{"head_dim": 128, "vocab_size": 16384, "norm_eps": 1e-06, "rope_fraction": 1.0, "init_std_up": 0.0294, "lr": 0.00108, "weight_decay": 0.12, "warmup_steps": 211, "decay_shape": "pow", "final_lr_fraction": 0.05, "steps": 6748}
Each number is 500 + 25 x the weight over its row's rms, rounded and kept within 0 to 999. Layers, rows and columns count from 0. Numbers have three digits each. The size before them is the row's rms in percent of the matrix's.

# gate: layer 9 MLP gate, 1728x512, rms 0.0616, rows 57-63, columns 128-255
# up: layer 9 MLP up, 1728x512, rms 0.0639, rows 57-63, columns 128-255
# down: layer 9 MLP down (transposed), 1728x512, rms 0.0615, rows 57-63, columns 128-255
gate57 097:501485509465512511460493522528481502499488469460491519484457518516483503500487504540467522501480494518487507470483470497434504497450520482522526509472497508557494545542468482503493552546517493475483516446505513507442514494536485521505546451523558558547506501515506524492457551444511494474502476523479500489451482481482486488529504536488476487528502521501477499455499519502481492480516
up57 099:519490526406494479512512472499515516518505459466509479420478483514511520527499523503462505479520502521529505532494534496463505578483488548504449479517505525433549498505497477521476496523510518471479492476473503508503533541496518517518490496492538503529498519505508471519517490500517527490489486533505486506506512515537537500513478510471448494521545528512465506510496538510486519462522
down57 099:513514493453484480504533494446518502464529472505521520513529556500492496492529522498524470517511517515507536508510514469507480494489466513495492507524467471461515495515517518491510483492526491534537465506487506501491488536480536508459493484477481524518560507471487516477518496501520485563491478480554507501460529481462490510447503509486503458480508502510483484520493476462524534479460
gate58 097:492476500520461504507533568502494547470494502486532519500472521525502496493501527470501530472492462500491489489518465498488523459519478505494479491522494495520494545455451466543482473494481488520485507474553499535513500553481479489484539462465529492472463521515504511520496493473491525503484513501511500468506519501516501588509496502473477510523480507478482519492490518459468494493532
up58 096:512483491478520477540443510510465506559521532549491501511478519495484502485471493498555483498459537505477474554512483538517522514488473499501544485504521463478515489481506560540460517544516541516532455518535496481534493489508511539489510482541552485495522508527487518478515480541504475508501507480502504505508522514490507530464503504487528504475499487520502510502470504485513554504469
down58 098:532480540528523492527534549471524494544508499515504496546473485516522512480514499492491500519498514524505526474522513512512487507524498530500496494522505496500519500461501505526529484512481471509468492502471539533448529537500495492501488488482493519474524478544535510550507488484521474495497548536542476508506518516492514518485525476494502480481458499472460489544472496486490459503530
gate59 100:484522501510502493524507499506502478496495502496468474523531444524519497510489496530483510523543522518493496492520499476479509498484501508521505488503493486515535475526506477508481464511542489495514475498439498513468516501535544485508524555553503477508493441478506488501478507463499522482519514504507479497493519480522500487493455533459511484557489538454514541504504524546493514524498
up59 096:489497487528472485514480492483509525509546513495533504500515481473477489514446495514475489504455531473462497476523423520483466522520526520537457484541449512483510515506470465480504548485491483556497553486481492520498546486534495503475494479543506511485539452507506484431492482513531511513519513473513446500481517549509524521507510492508459534495532488468503527486516501506539464515488
down59 095:481536480528537508486495487508540469504497487529480471503498487502514479492453522535510489507506495506483496525494523515464516505499443535446524479500520482533511501535510486492457458500491536528512518521524515457513530521513476505533526506512511480531473507542507504451495514551480505547495509513516500474502512513566483447522502470475531504541516555516480497483483474484512501499445
gate60 096:549472485465476478498527544533498471489496484481540462511445483494507490507510515544501490488528492470470482495511463459495474470503477535487507520496517474525526517494498508527498479480527509505529447513568516530531479520502537486523532493499492475497482525448474512528528456448494499498534480503460514505487498484519465511494530476460533491525527508498502503508490489500491532512473
up60 094:499505542468505503505500469491472531491509489542507511499489513520488473473542472497469474553518489522483494500505492482501545536488532472476480526478499531499541485479488493520533508475492513496521518497489477534474502541518479501524492504478465491541512498482497494482467465508548522505537495494471541511492485501478466488489478520473453507526469515489528516492476515476515543509446
down60 094:499466532495501449540501487492517461453512511524532502490488522494483509476494495478509498480518484491492499530480456465481492491528489531497540498504459462515501499537494501543478496444538471456514494488523521522477491485534535497501505523541511507467493513505510467523506485446478491491482470521542500518484502539473501500505506517501526508531522482464507516473521484523502509513481
gate61 103:509487454530489492467507534498533511517481466491524496483530466470501526501480485532525499473551522507495443473514525483476486549475509513509502519499509477476500534498532475537473488449515502488560482511461533528500505505473525525504460513468460467486484486509505476509485523507482539507506458495499520444510475546497531541490503477515475513509491484506500500559493492521519492502505
up61 100:509503494489454487487514489531492472469485496530494496504482454492505444533454473484467460483495478502525479478464491544511498453494499470512460529508452522489526519487487538533479468484483498504518538500525481502546503496488511486489506499523516525501502516519524543520490478467486484479500513509530523511495520504541479483482498508468506478514505512487581510534551496528548518512497
down61 100:522499499507481476465511485506498515503517506493528503516488509465540491488466487503553499507534512511530496543476474469484525498498530454494489545509518506459508521558529488514475534520484499530516495555504523517476491479490482458512489473510505483471504466463514486456505498448547465526511518522520487472489471464544493497486506501544531505506481529507493487485505539524486478504456
gate62 098:495493495513526517481510490520498541490518471530548459455498459483470518503510493476483494525437495514496511470520453497482526525464541470502498484499490473486495485505481446485469527528519473525508508538506476503545506499507529501496486492486527457495520519512466512479514509505489521491497509494496528514492484508482519515490465474481515537518543532486468500520487518517523473508495
up62 104:516455547502519502469493494528515475496490537555495473458496532490521468471505492522454467502495510504500503505490476466522485517444524504506523504473513526507540467485495511470467500532503507493507539544545511483516576481513530501477514477477490476514541495504537508529494554495505494451519465519527541525480503498509502452493472502492482547483501538481456505507507529556501485535505
down62 104:513512469540503503506497492510504468529523491541480498516502507515500490493526543543473484528495528477472480465473503481476521486494502480527517497487516526459496509483511491463463542495478475473507483522515519510518540478500502504552500458510537535505522532501527521525511518496501505488526513504545493467532486529469522563453507488527495518493564511525483506530479520492527511537496
gate63 094:495525503479490519501518455468499542503483514496515496478518522507545538544527504513453533514457434513514460531542530451514532462505480504502509601501525505479506471465448513503512502524526465483491515534493535505494561514543473526500502497525465511483514493520488527517507531450481475516502529479536531489465511513499464461492525507524449470519491531511473482544523510524484491518492
up63 097:466515555469475531500549509496513464500477514506457486511479517499484506499520505479551487529498531491501507526502479495542482495478522510494503465502501504532515485506528482493514508467520450522519505506464428481477503481492530526479454491509521499509497476493491525512497519523537495483491515521542497510492512525479520487500498511535510485467508483546509451487503449550496465472488
down63 096:502502483466537536516516537507453481533552475438513463489494492518521502509519489534501487492490470518447514498514527493479477513517534505497512528487452515506527520497502482485526485458486504562521504522477445525545461504522423491473469492493525518484501509537514470484465455522495537547485528544499504499490509520476498446543495539493472514515463475495532493499501510501466494484491